{
  "num_hidden_layers": 10,
  "hidden_size": 256,
  "num_attention_heads": 8,
  "num_key_value_heads": 8,
  "head_dim": 32,
  "intermediate_size": 1024,
  "vocab_size": 4096,
  "hidden_act": "relu",
  "norm": "rmsnorm",
  "norm_place": "pre",
  "norm_eps": 1e-05,
  "positions": "rope",
  "rope_theta": 10000.0,
  "rope_fraction": 1.0,
  "qk_norm": true,
  "attn_scale": 0.177,
  "bias": "all",
  "tie_word_embeddings": true,
  "parallel_block": false,
  "init": "normal",
  "init_std_qkv": 0.0142,
  "init_std_o": 0.00318,
  "init_std_up": 0.0142,
  "init_std_down": 0.00318,
  "optimizer": "muon_variant",
  "learning_rate": 0.0122,
  "beta1": 0.95,
  "weight_decay": 0.013,
  "lr_head": 0.00765,
  "max_grad_norm": 1.0,
  "warmup_steps": 30,
  "schedule": "wsd",
  "decay_fraction": 0.711,
  "decay_shape": "linear",
  "final_lr_fraction": 0.0,
  "batch_tokens": 32768,
  "max_seq_len": 384,
  "doc_mask": true,
  "train_tokens": 214300000,
  "max_steps": 6540,
  "dataset": "wikipedia_en"
}
Each number is 128 + 24 x the weight over its row's rms, rounded and kept within 0 to 255. Layers, rows and columns count from 0. Numbers have three digits each. The size before them is the row's rms in percent of the matrix's.

# layer 5 MLP up, 1024x256, rms 0.227, rows 533-738, columns 160-191
091:113096110105100161087170158141109108112109093166123129163137150104151084151140099119157131107141
101:076103100168117083165162128129167143095117143119123144099153091160134133176162126140099103106125
099:138099119115119105124145157126123098166110105147153140164134133114131100138131095159116095173133
094:114125145149121137122145097110077095071129134137119120141156098105121100076100110106164122131096
108:130115148130148158144146134143118167136150103154144135119134111128120186118100069149109150125154
098:121125080111128186181139133140143099140152131110100160107133140139152092112135189155155117124138
098:113111156146136180138155147108152143121197119126121140150169124122160118156107118138140117120150
098:142085124098127132152127146154149074125103164109133138140100145095128134107122071160126144108159
106:124153105127127141138131117147109149139169124127181081137120083138116113072133139130100114137109
105:128148115134119158157108095149113134121152138168097160142125141109079167123129100170139122131144
101:113126154111090121095121120111110091152093096148110151163146089129142118145133095137193103097133
098:108091164139137176139140118097168120122125095165121134124141124141105166139134122122130151142143
106:149118109109162156132131105147124121102102177126122120121153084107171131118138135121146167128084
096:096153149086120111103113102135128132145090105124119136115157101103181122105086096137115123158119
101:086137130114126147131108171151144091094138130102138107094147169109129153086183147114110098143163
113:143161148198131146134172144124122120085117151119127086153137157146121138129069079153108146113135
102:087137148138129156161115154174139133109095133122110156116080129118175141131098090136147128117183
104:102124140194117110116132113117102119119189114120169097150150168128141147126116140145107157140144
096:109131121124124098130142171139125075136132147131115113162115144131144129135114132156177102118143
103:168102097137091151102105120131133154117101091132137099117122145148127075135103103154131138119122
106:072110132159122101196144117118114118137145080101131093138134157157156145147116092135102124155129
104:113080141146165125156140074110127126123130121130136133152150119122106108123139153109141151084144
099:150104138173116156111133183114107108093115131134134152160123118145114111113098121158099168109128
103:136147164137101091110106110153169142090164120134156119127163113128130128139132115094108147100128
100:126125158154105100106177125143079146089123087131167094180162146135091084162103089143131148135107
095:115143117108099157163140112122147121166139114148121109153159110126087166102161117105164148111101
103:136177104094139113137083130123148160140122085143136107120129107124120111132110103115131163157110
095:105109109155125162195136138111119080120109090101106057098113139121170122093155113122140102111089
105:128104146108136151117104147125136163116098148125157133154097117140160119109145148101137123156149
097:114086139115121189128152118144111136100114108132113143153124116128108073146130089148139157141133
097:128114113140084150152150113097130130138147125108115081110111159150162188138120121128149120125144
095:144118167084091154110162108152102092087158145122112136115149118133132129103165146128153106106119
102:121152124121127138105166156116127130118115119122112109143093095112048110105127116154124162087108
105:117108140116136131163124151141116145115154128089126130092127086112139082163137113138125106134126
102:139120127087125119131090144124149111085109097078109126158125168149129109103117145113123152096135
102:134118112135139120133125116174115143151195128144163093165132153129099105136132096106129118111081
094:161113116147101119140123138149091068106113130175090146101127104143155152107173077110123182127124
100:102147154142117156133126130144129119137131176120078115141072091128102138141067147163151143127101
095:175122099071118147095114139118161156136146140124123110161106108151134089172111118120144158100162
096:118166124145158108114116082128175110159138170120141148127101058132109116182140133082110152155133
090:146131129128121065141075133132128173088097177116144165130110111083160144133103149140183156122090
094:096150162119140139124133104134132125111151101118130091109134114110142125163149115125100176118138
098:106116108108104114131141122095108079123126106092146110134155165116139112128108114090084136117145
102:145112124188117147144095111141118122127136107122180142156151161152128097141172095112092170108108
104:145130158075111094120132137114154117132141147154130145108100125130162105160131108139112123155157
105:142151138095121114164099117137090124156139128147114105138113114106116126086120190093119115120151
101:175132105119163136133147126151134107076133105130089106123143121105101133077101124140146159117138
103:154114091125088127144141180120159150112066157119134109082087082055188135161098109112110114092109
103:139118086150129119135127127136145158083129106141116137147101119124110118171159097089131120166105
102:119094134129082137135124143158117135134117128119165153140144134172134114113138161098137114123130
091:098114143171143129115091151123131102127134120115135090127147106135174159135104116158153128131122
094:153147109093155176120180132163109150122130157133144138134076106148103130136105131124156123137141
094:132135133101132115122091158105103113119170095107108115114064130128136132061065114134107125172145
097:087124115134134072129137104136117146109104133143112091120103171136106183146167116137126161113144
104:164148090119132120121125108182107124138111101114102078122115121138113147116109108149137103149138
098:171191101111135147105137144100151092157099145103135117153164144114161130114149136154162102102114
106:117128114147104134156144108160159148070177153121116115139129147164107129145099120128127150130104
103:096117121153123105132148105119136136113116129151132100126138128093136164103125101118143133120124
108:137148128106119142147174119125097101127112166123115089116086111142113106149093126171116095162089
103:131086125149163139139137121110128106112126135129129130102138122094100160150116156092138118130106
105:128167123149124151122091171110125102140135138124122145123151129128141132147130159106180110087115
100:147066093152100142164143138100112128141170134133144168115173149133153120088155093123110124158086
097:122133145108138181133109100179101153112115143131152148127151121136117131162117146117111155133106
109:116105150098119117093125121141138122111113080096121125120126107095133112141121077137130128141129
105:139115107116136151118130107116145109112129127154130127130155123165132083149157108113153076113142
109:105124100121148112115078107181064125148157090095131145133142130125152152119091110123081109146160
095:146126119091156096112141128112122113137129136079111129116139152101166093124148098123121127093132
108:128142142131146111133171121116144127119119114186117140108153157090118148130103097117113120145134
098:148135121140180172112132145130116108141104131147124137133130120107154130122107141110139149146076
095:128111146137125128119152158153110119140104112133132102163153156176124122176140092162156128105086
104:069118112141123093167167125134106135102145146148115117151098126144127111172166136107158181113159
101:139109136105065137113155119112145160141150142099106157111097106140121121146160122099108140111127
096:139152104136098132101125124093126127130124122126144117105140129080148139107141160131112148095072
100:140106142080118142126144119057171117114136146116120135145171101108100091074141124124125139122126
101:153090132120181151106165141095122123139138091151155087128106133116175145142121115133158136126118
101:167175115126155105116118143148157127155107136106137133116104098165137157154114145166120106138119
107:163110166137121118098099144115103095106110144136156139122122136123109105136130122125134130160103
105:129103137133124130120086100120124167115122166153134126155102111102148080137145143145138106134098
103:112112112109143146098112136127134096133158177143127161139142097091149137112152135132142142153167
093:106079126153149109079166154121161120152120117125086135085113172129146097107189135113109128081130
102:126082113120128120119145100114146174099155148123129132141159136156096100160101136107155094157144
099:151139123163134130142150164140122092146134114086140118108126148131139153059147143106114130104106
099:079119113135097158111137130105124134126153144189125160105146128125127112167123108144101136139170
102:138096127141085129107147156115112142147183117137139096136135144155131130157124145118088097089176
097:157127109136118116108105115164186124117149075120112137172112139150149120136131133150139146132116
100:140147120120133159151146086114096115095156128140119143157134165108160149096110137116135131113087
103:104139145149144131135122089110167093109134097125176104130117110091160119160130104119118181108100
093:121129113104092131090083135127140110187117140118123133162139117111152142161127115131109117138110
096:108136121166162129156146143072135114152141138161132147129164102160143071134114137115126117115136
105:128139092104123138103129132154083102105117108092126119144122159131082157168115083121106115127111
103:139113091065154117125140027115125142135112122099071108176187104148123087123131118142163140131163
096:105123119108081132135138114144137112185099112157129144138122090112137122163144116118168139146168
099:111132142126101134149140126068135169086126134139106153119147150132124136114145103079155125129127
093:075128080122086117119145127092139106082097124117154102124166151096113119110103145146107111126099
101:154118119143085170139119123119112154082117131132127140164110137144102074132187166136127115125102
095:141107085150183128123132085149150105126125163140116130139128137135150106151133116120096126145098
100:105145085130125124116155120138128125102153118109106150081123111119119114177122080154169143123143
096:136119106111124110107141090108121157092146167112143153132110096117163150134137103132113103122109
100:111113139095133129131124119099139134175146126097132100120120086099128141093122159107160131124161
095:028133140158151148141084140103123091115121107121149133121141137116122133163143118132151105112069
099:156097143104126188144153128116126116139113146142109162086165123107106103129109129120121113087163
104:119104124089160105144118137114130164172111127122132092119177140179109108147139123180135160142210
096:095142111147124133141110129122123175092094112140139147102187132116135161087117156111126126105125
107:125142125128106133127160154096142124089171070158139114094110065125093153104085151117079169077093
099:129141186123083141106152175118106088156100135141101121107097153114133121154136131175146154111129
103:125132123160105153142140165134106134128154162090132164142123126094138137099184137149133178101125
097:148107166128144108120168128145112137120122153161089151150156124152068137137115158121153121110155
102:133098124108116153142134137125120068088150106098179152148090093162156118108172130115124137132168
101:133091094150107133114138141133140146160113134107104122093140147117123142120113111097153139131118
092:124102158110140126130128116125135162138117131143166114122161073146133096136075108149151128120157
093:121153124139121096139111138143128126146103177116101114099144167154161110129105110117161091149150
100:083126123123165178127119144110079137135193177136114116065126159121143107142123115147139120135150
102:106125082111103140133106101159060071078135117139127147145088095133107128136080108124137135125115
100:114123121102108153149137139118144143156100153165116158163149124131111138140141159104153115142156
104:149127153097119135131146113121126124132131107103128139086087105169186139119136093130161146156207
093:161175161107078131160113073130090112147188173072074143155121152138118110112105108123111132127109
097:083135087120162140120073136122084143135118120140121110156117122097149127128133155131121117070140
102:156094130139100161183134101156166139085123167111141091139114116131108121140096115139134132152137
106:135090137121133107119120140150102102110140115083173124136116125095135111118121146153143150134101
097:103077145120144108120105140130141098096142125119106113152137127137100101140081102131148166139176
101:110105158123092129093155137163117164119112142122128157116122158121146131142117113149119137132159
098:083120109131095107149142153096124111113160123142191097128136124105128161117139130158114126119138
101:130147127136127147128144099136148139128156108146156123153161145142125151151139095080060142116139
093:116106113089128125143131169109151093150110165126143115184145156123104174091105158159145126132122
104:158129130141083111127103111147148101123110118131098131136131131127157177163112110186145138102156
104:125150150145093158142178112151129129104175105153093129132079149100118137146061129121119153112104
100:120152109120136114097109165138126103173150152105138137119113083137141119147127103134126126133094
096:105159122131101131115133155132136103112146127151098097087166149124130196121153128172141182123126
099:145094109173158100128139132142137100132136158106099125157109152102120088102131096119151145087096
098:156095141123106111132138110121144089160101140115104148184102091106130101139072123070142128156108
102:133106094115092130112119133148109152131153119117119153165125125074133118128150092104121127150115
099:145183086116094124110086104141125096129092158113128102145131095098134092069144119108149113172119
103:145144122110114106157135084102136115156122134138149163162145134103136126117130156131125147117136
094:062126122124108134141150145161162088143126147161152100139130134107162148149143166091134120152126
104:107167130135136119098090134129095156109152102118166063158132140154110130125101159150164075097144
099:104159082096114142150075127114153116102137104118113085094143137128091145139110136142146127113098
102:108102140126129114101068134124079125141113161105147172112136102144082091142101094132100145118161
098:186134126105101096127107142123109078090097112178177121143116101159127140108147117135136143136128
099:119123110131086137120159161093114124098165111165101091142101188126161131075147112130080124158125
103:145095147132158128118112134164171146151120133104111133112121113102173110082159152141129142174105
105:101129128113102196151143149135119150119110185176117181131179134124142148131147120091141153106166
093:105141116133105158095138164091131105187105135137156087130118143075116088174084135172179125144144
101:126116116142131130152119127159115127089123093092127128159118139128136074172139105135168140155095
097:165156168175111158169127131121155104165147097148094120103131094087138134191099122128169100111093
100:100127147094098133154146094133134113091101088168148113089145121143127099131090104138075137106103
101:112132098130120125113145132159069130146157115145136119117139114167119111123101143125151123176112
106:107131121154149124135118135113087159143114095120116078068139178128136110116102114124141111124156
098:135150077129104133166123135124087158086104124066161143134123155137115104098110070064151077125126
100:118116148100116122138111144156154102104166117127124076069150126123187158149057135092150154121131
106:139111104118105164126114145146131093088110127084186125143120084095128104113161093127099106109151
095:141177112157121107145088104127125104069155103128128147178112133167146132113116101183126127158094
102:136138134132127111108148159135133134121107152104143126154152112134116105139131145120149114099151
106:106094119103065120182115140129131085137119124110152136127145116135139119131145133108106117159134
097:127112117148126105140108142151125127101094151133155157133095140101094147125139093129108115145077
092:117145141143154147097135138142084077145147144127139164142126161099159123118141125173124115145118
102:084108140091102166145152117150147113140145158139171116134146130133082142121109099141139159126126
105:127130107097128122151124131144105170141120160133100120106155107156119127079121174061105132160090
088:140149132072096120118143122109169135090083083120150090146153164096113125129127162176135110138129
105:118110118147144132118137137148174135108113110130132149135165086162148139081141135143152143147136
099:157117142139107123133137128152125169149135151095120088109114133101130157039144149120079119122160
101:085136125122102099132139134132127105096135136125157138125103120136109164125166171110075153155131
107:099121107201150122111115128126109170110136106095115089138140106110106097135154157166129105086120
102:130114072158108093138127098102112148086087144092146133133155105142165144147171115128128118137150
107:122149148147098129126170144139127113151119141139110123107142168123139095092131133122091157106158
101:145087146156114141175134072128146096109140165118109161106100099120148169136121142097163130204125
102:157161160116153136134141151104102144109142117080128082138092117131140176150096098154139143158135
104:122104110094102125100131147162138147147132088094064123139132114145151113154105108148134150111122
113:115100123156163104128117142165148118121111105083102124126154151126101148111130159142151135159114
094:103106112134110156099125118162117112095161109182154097139118194163167140104163128135134161122118
098:149159099115151109156162130100122108141107166127063135165108122139121132137129135118131111093130
103:149150118098145124110133124141139144147126149146126136081141148154190120119115124090169138133116
102:145114148144134125128147118176141116093152121156120146114137119088137132137096114117124152113130
100:142136144120100073126117143132108114106169118103142124154129098168126137156119134138153084129147
102:097109160151102126103151116181124098099152095145136155148130152103104150126159104119117177149112
093:103137075132124124162134100137094118135151101111143111111177161143130157099105181154109132129136
097:105099132174128086125113163161109123134140143133124122146113072169105106139129131115167163109156
090:102142132171150157102140156136089140130056120131107147108104142140140145128132112138148150149120
096:110107138117115161145135102116152098131147119101140192168094088138132098163146130153193116096171
107:132147115123106166137149111130114082145101139103094137111140126141087118138104110122151116071092
102:139136115101128161134134139159124125096136150139160129199108111119123106131137142136114141119112
104:138129094140145150125141089134127127101136119146136085143105121085133153082145112145149116173122
098:117070105099104157133144143116147148113111116100093151134134157094118112105159093116148137143156
091:124130111134088095137131153115104104120120106101132123126110142126131142157117130124114145126145
100:137115125155128146129117142119112122145088143145147151175130154154159068153091162142153080144128
106:089158109125125144149196136116138136137138130124112154127128145140142120167160145168141161134149
104:135081136128110105116152103110123118113087129148058175112118098146106116117103152109134165108177
099:112123143131124107137122088138122167115118142108113102194123174121145117127146099176183115139111
096:134113136106136090123139101146119143150155122147158143136118146139105102127122135160127111163091
094:117147126120121113174125193119173072153079153136122132136115112114130163160061103137133113092132
104:094140073125181137128132131129117078153179150098098142073145094137102116128121114108130111147104
104:133155149072167147083129155134189137143126133117133126139127118139136174153100169118063120139137
101:130102128143067131094115144073137101114168112116122143158115088133099107178135166108121123159142
100:132156137135133132147168107108126116119107131119147139077177130122124106154183119121161124175143
103:106154120100135144169143128104113148130143134095127165161143151129073179203144179121123163090194
103:123136087074097142127105118128092085150178142114136107096118206126149121133096113116171136147122
095:099100121149126110148102127136110121109139129079166143151130133077105105142109092137148123116103
095:185136126133132113078171115153179089137133144126118148111110084142110148131137116106155142088131
098:118115136094156115120140130107122140157125126136125134159139108091079102147120101114157117128134
102:155135145130089153142106112126113122126156107104139089144135147155127157149106098192154090141097
093:123073093156152153169136130147079150086115094127120122107141117091167101160125148149124200108124
099:078128129091111128133104131174118114109108156113104152163119129118093193079117091129131144101180
107:109147130129126132144157168097143142064141097146115129173111145136095147115143139088118117119132
092:115147145117163147132118124163137150153177110154138121133085139073182124091135095121133162109130
099:137143138129135112098144143148127129155146126123153161098148111120137123120136140118100151149147
100:163133114132124135117144185147136085144132125159130141150089094116132145112156119107111084095130
096:115111128113133120170141159094143129108113117175104136118114128138085144108121143134195133117152
# layer 5 MLP down (transposed), 1024x256, rms 0.118, rows 533-737, columns 160-191
087:113143133107145096167136118127142111117134132142108157095134112135131148102135137127123108174124
106:125137116133119088146126124143135179133128091128121146128135138159106108127159175113134132155129
098:099124122120133125126158175152178142116097101098143127108119134104182148114119122152149139116150
092:116143132133157130163124137127121144120162112130119156153124140116127176153147211157100104139101
108:125136144131097109113132091133142139112087166139172155156154121123133138108142142136148136096131
088:148128153126114133120152111095105125115101097136172126140110104159104143123115090104134109115142
104:141075114152136130113113154101125114193083159104141142142114185155154159110168077140142165135133
100:125111104145178155123105133136100076052127138121113100111148139116120096179111093098131133170158
106:114121095150119141070143134155154198133146172108159154108169095178131151108140135142150086130135
115:123102121139144134134071105126158139171107153122109133114140129121156100093155133134141120112104
099:112063124100120137148106135165096179133108119160121142118134114140085116137109143120123140111118
107:133123155100166122126156080047114125128149116110136112123155151126149129110105139132139140100130
099:120130109179102149166100158107114153105163164118142163143157150168123100135072132127123139142113
104:097083154108078145084058167133142143090136131120108136126159109165099112107100144132113128092096
102:124142156141142152118097090134150120106106093139138155135100151107151119122159125155121139123139
108:171136145146150137124141149099126165158126093135133098197127139124119089134093144183145071142181
105:073106130123097123159140083086119139154121155152142121121118151135125078121106150125121100118118
108:123140081067098158147143108075167141175098127138110117143130110154134150110124168142076107144149
095:131112152090140112143107134084113132111132154149135166118134126115107090192128146142135137172098
102:137121125162135125123136137092106051111113138130147146131107118109158097168120143155103163107117
107:128132107101108139145115047188130125105134115147121116165074114108127136150191113117086105141131
096:096115120141153162142112112142112134143128141119152099136133111119091096090131130118120118137150
113:118113116132107147147090121156117170109116127071126121127141119182085113152126116122129125111130
103:142127110098100138142160146139136147163114168138149134134095118152184132134090133126108121084119
102:151091150150140170122116121102109120149154131169116124091105108116127101072138174135099118142098
096:156140159150130076116121078084118121140148118142131124122083159120142142124156113123147151141108
105:114138148108106130128140132149126163106124133101132123136120127130134148129135143136146075117150
093:132103148154131165102120154099154140137165161135102125147127079148125122165091114104123109095144
101:114100181108139088148075128136147160140127129173169170133139148136126105092126179128098134157118
098:116159120114147118144153151102127086141101144111174155130114157134144126060108150142158117110096
097:160137108115134141129148128138122137111118133149165168142129134118117098113148161093166113142083
096:133122103104133146136178073153120129098143141125116135123079142108140119135093121138115105136149
105:106103145168110141166122150191131131127116187112153154114100094075116127141126170112121093120159
106:121139112105101155126132125118158153182137122113123122117125116131115098128112116085115158153165
104:128164104115138149147162120125081152142105118125109139159155102119153106125094110121098115194160
103:146132156182100089164124113146094150112143095134128128124116111141097140128146122129112113092103
096:155153180122136107054132116086161134140118106106166067133126143124145133105112126150157111132127
092:110084113116116084165136142155140104115129154115144161148162151125114162108109117110159114121126
087:150104180116114150071165076156115083122122125127141093129127087113117145128110128130102118140125
093:132132117144141120153110167138093099092093122112100137151154115160126121117147168116141159108130
091:119086146114096088101128091118166107108127138118107102160141132088140133071118117080105144128144
092:093147099162144123127124158145155126131113144106140124136124140159130147136124146152131099126155
102:127142131147118151137125144139118140146138107103138106104093105134096138134127137120168136139110
102:159122111162114073115156134129118160148149123139113129077134136127123139117114080103156140134198
099:089128118106130123138136134102097132142139128102118178080101139113106134133121071113147105122139
110:110122135134111156165136119113114143117133149125050133127161128061144124140166121176132136105091
103:110122130103096175133159138141102205114100140136138131125151111145139121107091138138139113131133
104:154106072153091141157094118169133147121118145136143133107112133173139106070192146108151107118107
101:141138123102111135125138105086136175114112180063122173111094100097104135173128124151108110063111
097:130136116133153146172163074120126137096192123151161092157148165145126137093113122118119108123137
095:160151126131117074118137140113176122115089159153142143053153146108113101112109136176145115113135
092:134136143122113132102179120120086120108135146157123093162134116093140118157095146126097112109173
098:086158080185131134097103108114153133084126155150124112176138100139140118114123105133096162164110
089:131118122101133172113126149151144136173120166126120133166111084139147064089109152101124112129162
098:135133110100162141134165170125157124119117143135171134095117141088126101141099129099139124165086
094:121107145120137111182146141103096113101148103126123119094100126166130139086121111148106128142161
109:097127132116133130124150136174201114130161101120148149092096145099137149077141106105110110148127
102:101060137108149126111087093143128150121149109119107159108167096100175109126117097100100079126135
118:113130129167166101136157114131107147116177111115159102162133129168121165146115136132119155144086
100:140129115126077164111165174132140138114180149134127097119102122136095136150167095129132119136130
105:152135123151142136121137156126142157119172138119172134117153140124136118104097094107118079152149
102:135156149136117130150131127133159146146098153118094068138135092110149088211126156144113163132165
095:114121127170140131112122095148122162137121135131114169086116134141140118135131115142140106149092
102:119087118096124114143136048159125163134109123156136120111111104122100106144152142106133133132133
105:096144116153099174125131146089113144133147069139132125087152207132108091128135106131125142135127
110:079133114168105138121142125149162109123115134151114149100135110135098109147125130100109134165135
094:135140131130105172125143125120119151096151115132152172094085137145112139181112115165136111132089
101:142133095093128159112113140114148148129139086137144099135123154152175112164135141130134094083156
104:133113125145097093114138140153147150094143143125105098130131107111122107139108144112142138139108
098:133116133112091140145135078102131117134107112157130149186110107092157071125145129109115116165073
100:094149116126139112144157111108122144117109129098118148157141110172112111162104113149085138129116
099:138167158164172126077115150116144156096132111139126126141163117122105149144115163102133131150141
097:127151159147139133124109149129123172096165084079179127107141133121109079137097118114104128150167
101:133119149130130152121118108159098168169106139128130124131126174162122189107162105130109130111143
102:112144146165121129135172149139166155080102093146119130146149095124137181134140118112105051141107
102:141130153130143142127150124084099132107141145140161140133119117125090113127127151141143164101163
100:144134142112091149124126109128080187150176126122058155088139167139131105091157127142120150131124
109:162127126149074124117181097094108109107128133146161129113108127122161114151123160185146108149110
102:126079095105080158101123098101114159129141124129102126145100081154099124114133106142119135150148
093:120130131178111136155091130097159101124131122122160100088154155140142127105124121189142128091121
103:172160149133119161096164086121160139101200127104122126109162122137144106113100128084140103124116
091:116118146118166143124113169173150143137139100140094093155140141135139124131151138115138144144097
095:151133123084135158095154146126117156137135097107134132146131146130132142152129110173166125129133
105:156136124151153153127122111081123151144177137155100122126161175132132159107115108142110173088083
102:148150119138085132121173138080103118115119131117111092099121140118107105133074126108130103157133
104:115115106149129124113155107088094152082152130142138162112139156103145110113091107118140163147160
104:110109115099129116153115098150158152093138144123115120089084100124129167128152093130110116120123
096:074130124099135101102154083131139128148122138147146106122115152143126144120185112094107163112134
101:129149107157126131138131134120123077096155130146101090126150112132105092107128083156083082129140
098:133125150168089158113123131134150117134139149108108143103098104182144154149121120156140129127107
104:121156161114131160112145143120123130111123071136113091140141123095146169156110161143131174144070
099:123128154123130088122081154138079132099160111126151111127106183112140090119157104130112129165121
102:148147139118125118100141149197114125093124115108126142105083072139141108143076143140140071160095
104:151131108193118101122099136159114127137142148113128102139110118155110149163136150125122155128151
103:119090132094186135153164159141082088107087116155145128145132114108102089122155145133093136123083
095:134139142128137120113131129104124132134126139086108127125098088106150114187162126144142117161146
099:099145126132116107109102144193108148108134140133172136113147120120119110130150105154090134141152
097:132123126127131187172115176142120128130147074151099104132180114134120119117121108150093140106132
097:095118105114135161122135105127127151083108146110122121135119159082140085172142112118075125086119
122:201120143114095130108139121168111160141122135123088116148121131135137109078119161118138148138156
094:165155143139131105101117129114123131115110119151157142181124108136052139114121133119125116116073
114:116110148140105115130120121124169189118136126140130123146090137100156124139131143112102123110084
099:131117174142123137118133114088142104162118163098138114153123168128154139134148091148153097128152
113:158154117120138115099133151125137126128124141161140140124090152091113108145155171146154071134136
102:111143145123120145121098121140118100123144112107157096122138156126104119161126103134101108079098
108:142106090124124123111099094117116094146099146106125124148151119115107103149116133153132086154149
106:171181122159101097138125125138131110121142127116128104118096147092133115099129131081137194107115
105:141142119161130092115137095104114116107102110151133090101102116103152151115083141140118093177112
097:093153119156110134138140128102100121120135119161133129121184121155113113131131158125093133120151
092:122130140138127161126102113120130129134091103132128141118126149124127119106122154104132129100072
092:148113146141099129087136105130139099114154146152111143148104109115080099133144151115092127115116
102:135149154201154143154107144137125160095148148117145094139160122140138126136102115103089119117113
108:152146142143128128157186126142136099138117137148082133148140132141145110100155184136105130157145
094:121129170114135142150069091130099141094084073119161109124165132137117143123099088175148149108117
097:113103121135109123118129138121109153142110120098137151145104110096135110110146124141119110080115
088:125096128142184121125140143126095108116137119100158120173110136144116146113131176116100156154125
098:123095190094165091112120202109117129143107148149114137109175121145134136121108139150159113112143
112:116140148133104110158132112137111143105148144127187141115148138103127106157171138107113097112162
108:123110104148158145111119142118156121177151115117112147118101145143097152126110164152120130165167
097:107152139161133145125129095094114141089131115137129097113166082150123139121094128127150141135118
097:110105106113188158110139138123145133097118120130139123091120128102117108119150187107118100098115
100:109140144137146105113112106150134179125159121129144158099109103161118123145126175117106139124150
102:178143118114116130134131150145122103108078112127101117165078148120137094088122142142134149145131
108:148136117135137113139117135108160121146114138130131110099170129155126132112124155182138098067119
109:113142117113120127117170127124136172133116111136094103109118102107183131113129074116113199109165
113:126164144150116160130136139113129141137138124134069120124134118134110132147089147140153104121155
105:073125154154163136111132131105124159147125127140121130112131122154161116068075132113145149119077
096:156098126158120137124117131126128117139149094134090164152090152088093164126142135113122138161106
097:137119121130176109117091124130110096184124123142168152084138135115116129153093135088124118114095
099:066106130212106184114109188157128116113072110162147143158124151122118124109139111095092132140134
104:153123118139113126106134119143148115198150112136145124146122120163165068147140074172064133137139
100:121119092124129160106104108148115166131141100136165135110137097131098135151138121143153129129080
111:159142119142188100098098128114139154092125181163147120146125107115111144148107134113160121148148
098:128156141129110145129156156111143112121132131127119210134130142117139123118125110132095116157147
109:088097115129108121132138138127117116115140114122171106140123111158122150134116095115123146114136
096:163123134142098087104117170148103081123141121133124111143154144078100086114112174147146080128137
092:128136149135177118143135120125118109123142108166055064123135150107119175142130132152153112071105
101:099151154153118117123169137098126172089131127151137149124124143123179105144132153139102128112141
101:127128116140153115104156092133121047138147141134144116143150127172085115166117147145143128094129
098:127091120172125121074087186143130100164104130113172140091155136086160165090130115113142102119157
103:112136129129101170143091083139137170108087133152142139127157118106101128132138081127078121101092
087:094142121146133124110148148085094143132163113119095113144139142146154104109147105112126140131141
104:095138118100092138132128127125130132121131115149133106139112107122118090112152152103160156117104
099:102148093091136133126129149114123173159151110136134071137092119155127103149153107138109167099147
095:113168111146101113116107140130100118122118159143139113098097138117176103154151182122151129108177
104:098110158140096103134137101148099105129096121135141123111131127132135147122163150128105130156128
097:133120122134135135116135119127118184157161144113094142107075148118115136116109130077116138118129
098:148102146143164143135131117197135130112087162134082117148166150087128145136153172147125100086149
102:108110140146132118102120143096096101084120087119139115143102140154114107145155128107135132087136
113:128140105169110138098141183111146144155139086149135119155107107083138110132079141137145106164099
100:120145155176120151095133113134089141121133128082107110098137112112133120132093113124137117125138
103:099094144084103132167134089164098098125091127127156162102123104091159192142074109094123097157148
106:091127096108094123153133123145111154116105130082102154125146156112131160119191157106104148143141
098:106164101149148113109134112098120115099136129155102107112153126160120108114142136137135139119102
099:147093155176138155090134112123107152149127120107072149113121134154107105077100146112068137148117
103:047155145175146137107139130120137115109152098129130145158137117092136076155100153123118128133127
096:101076111121136125136145108111105104155095142141105159105103154136128128106140127098117101120148
090:122095166135188149102093123106123130172119130126133092076104121141123126162156150142142099106135
102:093116141116131094151111151144127116098116157104142131104175168133148120144151145113149128106178
095:130152107105117103137119136130187134141165122117101129132090151152111108146180139103174143124126
100:104130060159143135128146143139172112155103113121084104122135107157094112112144103112110112162098
108:078109148134135104149101150119125135117111082081125102153120136109106129123116096138149111137142
100:080143127128148130126121112098068103135137148122102164088149121076128143151163116153131139126096
108:158150121176173151134120079142141111111149138184129140102127126107112143132121100114135149137140
097:157164093092114124175142106125108170084148118156134091132143173149137090127105158133105118177089
100:121136083105123115143166146154098101154157150096133111155178094084099129080090095128119143145111
107:125107111148122113094125164142176130179147111122119134160134103135150128112124126135170145101104
110:126103141111138118117129125152118133111123152135133116150158160134116170133140151131110131114113
095:132126150137153098070138137136148088127086145108131083128153158141143118181075122158120123131141
093:156092172143138123125150128157147132116054123118154109148128116103090122129123135175087122146131
103:158126151149089132123152081123146160130114124146143157125108178089109144136101131167163142106115
108:098110138129114117110112117145165089142124127095160066153135131056115171141132105128131131148155
104:095130157156125152086107174116128133144090130098096145151128145149144135107146124124149103138097
099:142147087142104117098107101129125103137099134131170122117142141123165151092124122118129150125162
095:132096126118116154132127136145151123123171065147125124142099116135110126136090129101177157140158
092:111134099143152126113142150139132073140162102125116139117143113066162104107151175127146127089134
092:096116144124127131114137109118135097136125100122193154107142163159137129147138164110130113104105
090:134151108131105150145136141141074074094059100161109092091149159117108119104114090099101117144112
108:132120137091110117137084135158101174138150118132093157099120149153111143127160120137097165127085
098:158115142103130113118099149095124094136132125093104112149113109117112124175120163132180137141159
098:101110108122140141103122137153126122118117137130118139146099150133122171121159097150113146159108
098:122098154077111110109107110129134139137105086091117122091115127122128124120098101121120126134150
094:144138157099139155137121067102113128162121085107115129166129121076155119153119162160156069115149
097:123125143145101133130093101136129116116156102142124141119092131133107125091150100095136179105137
110:107170120127136155079113141133111143122168151117146106132116110122102128120136145158100118124115
105:088126149122121137150110121132124141120120116153098109106102129132117124154123150148100158106134
097:126138125107139183143124142138148081105119139124126138105089104135116125083143135158112103090131
092:134098126121123115099140147138117143140123168122106131146147138138131154124106178123109170130127
095:071131161119138137127185174128107122131136174151165132095120109091104156080162163126157124172136
103:132107106125169070172151151166092137140120119122134130159126133093129155162090126080119145120147
098:122108158120121134096117103105126126096088103159152119145125115141151054163105118134162106113123
092:106101133135146126129128124129112149140114106135176114122109087082114103153104154122114154094107
109:091148168154109137122107098121150125166106150113155141142156155143146127107117101149091095087092
099:089106174119088122146155088156132083103135123144077147131149160149098154102121110130067129101106
107:131109094142143126178154134099105088113146116133130157123179138127109128140142118182145139147109
099:140138116111130112131142119137118115122118130135152139134122137151084112138160135129158090108123
093:117144137106133076160151176126100136100124155074117120078123159070148105115157129094126163104107
093:117119112148096175087097127119152126103136123128095150128163156114115153109113155142102132139123
100:188112129156130163176130110135157126153148100138111120156163113153123154136120168121141121105106
100:136107170130076151108129149139154171108143121132159129143142111085141095163126093132130146144113
096:144132122140074098089116057083104122163151149118083129127102160130098133099104134129159137148135
107:129102122137139140093096128093095076089142166193141154112129126132106124136112184157106140137144
092:106131141110051103143139124136106175117097136112104149107123103101113134096105122140151059145142
102:180115118150103119138135121127189133094124158115127156146112111126122118106164118132128130134133
093:155115132137125136160114144110075135104174146144111150116128155175090157115132126124112114139129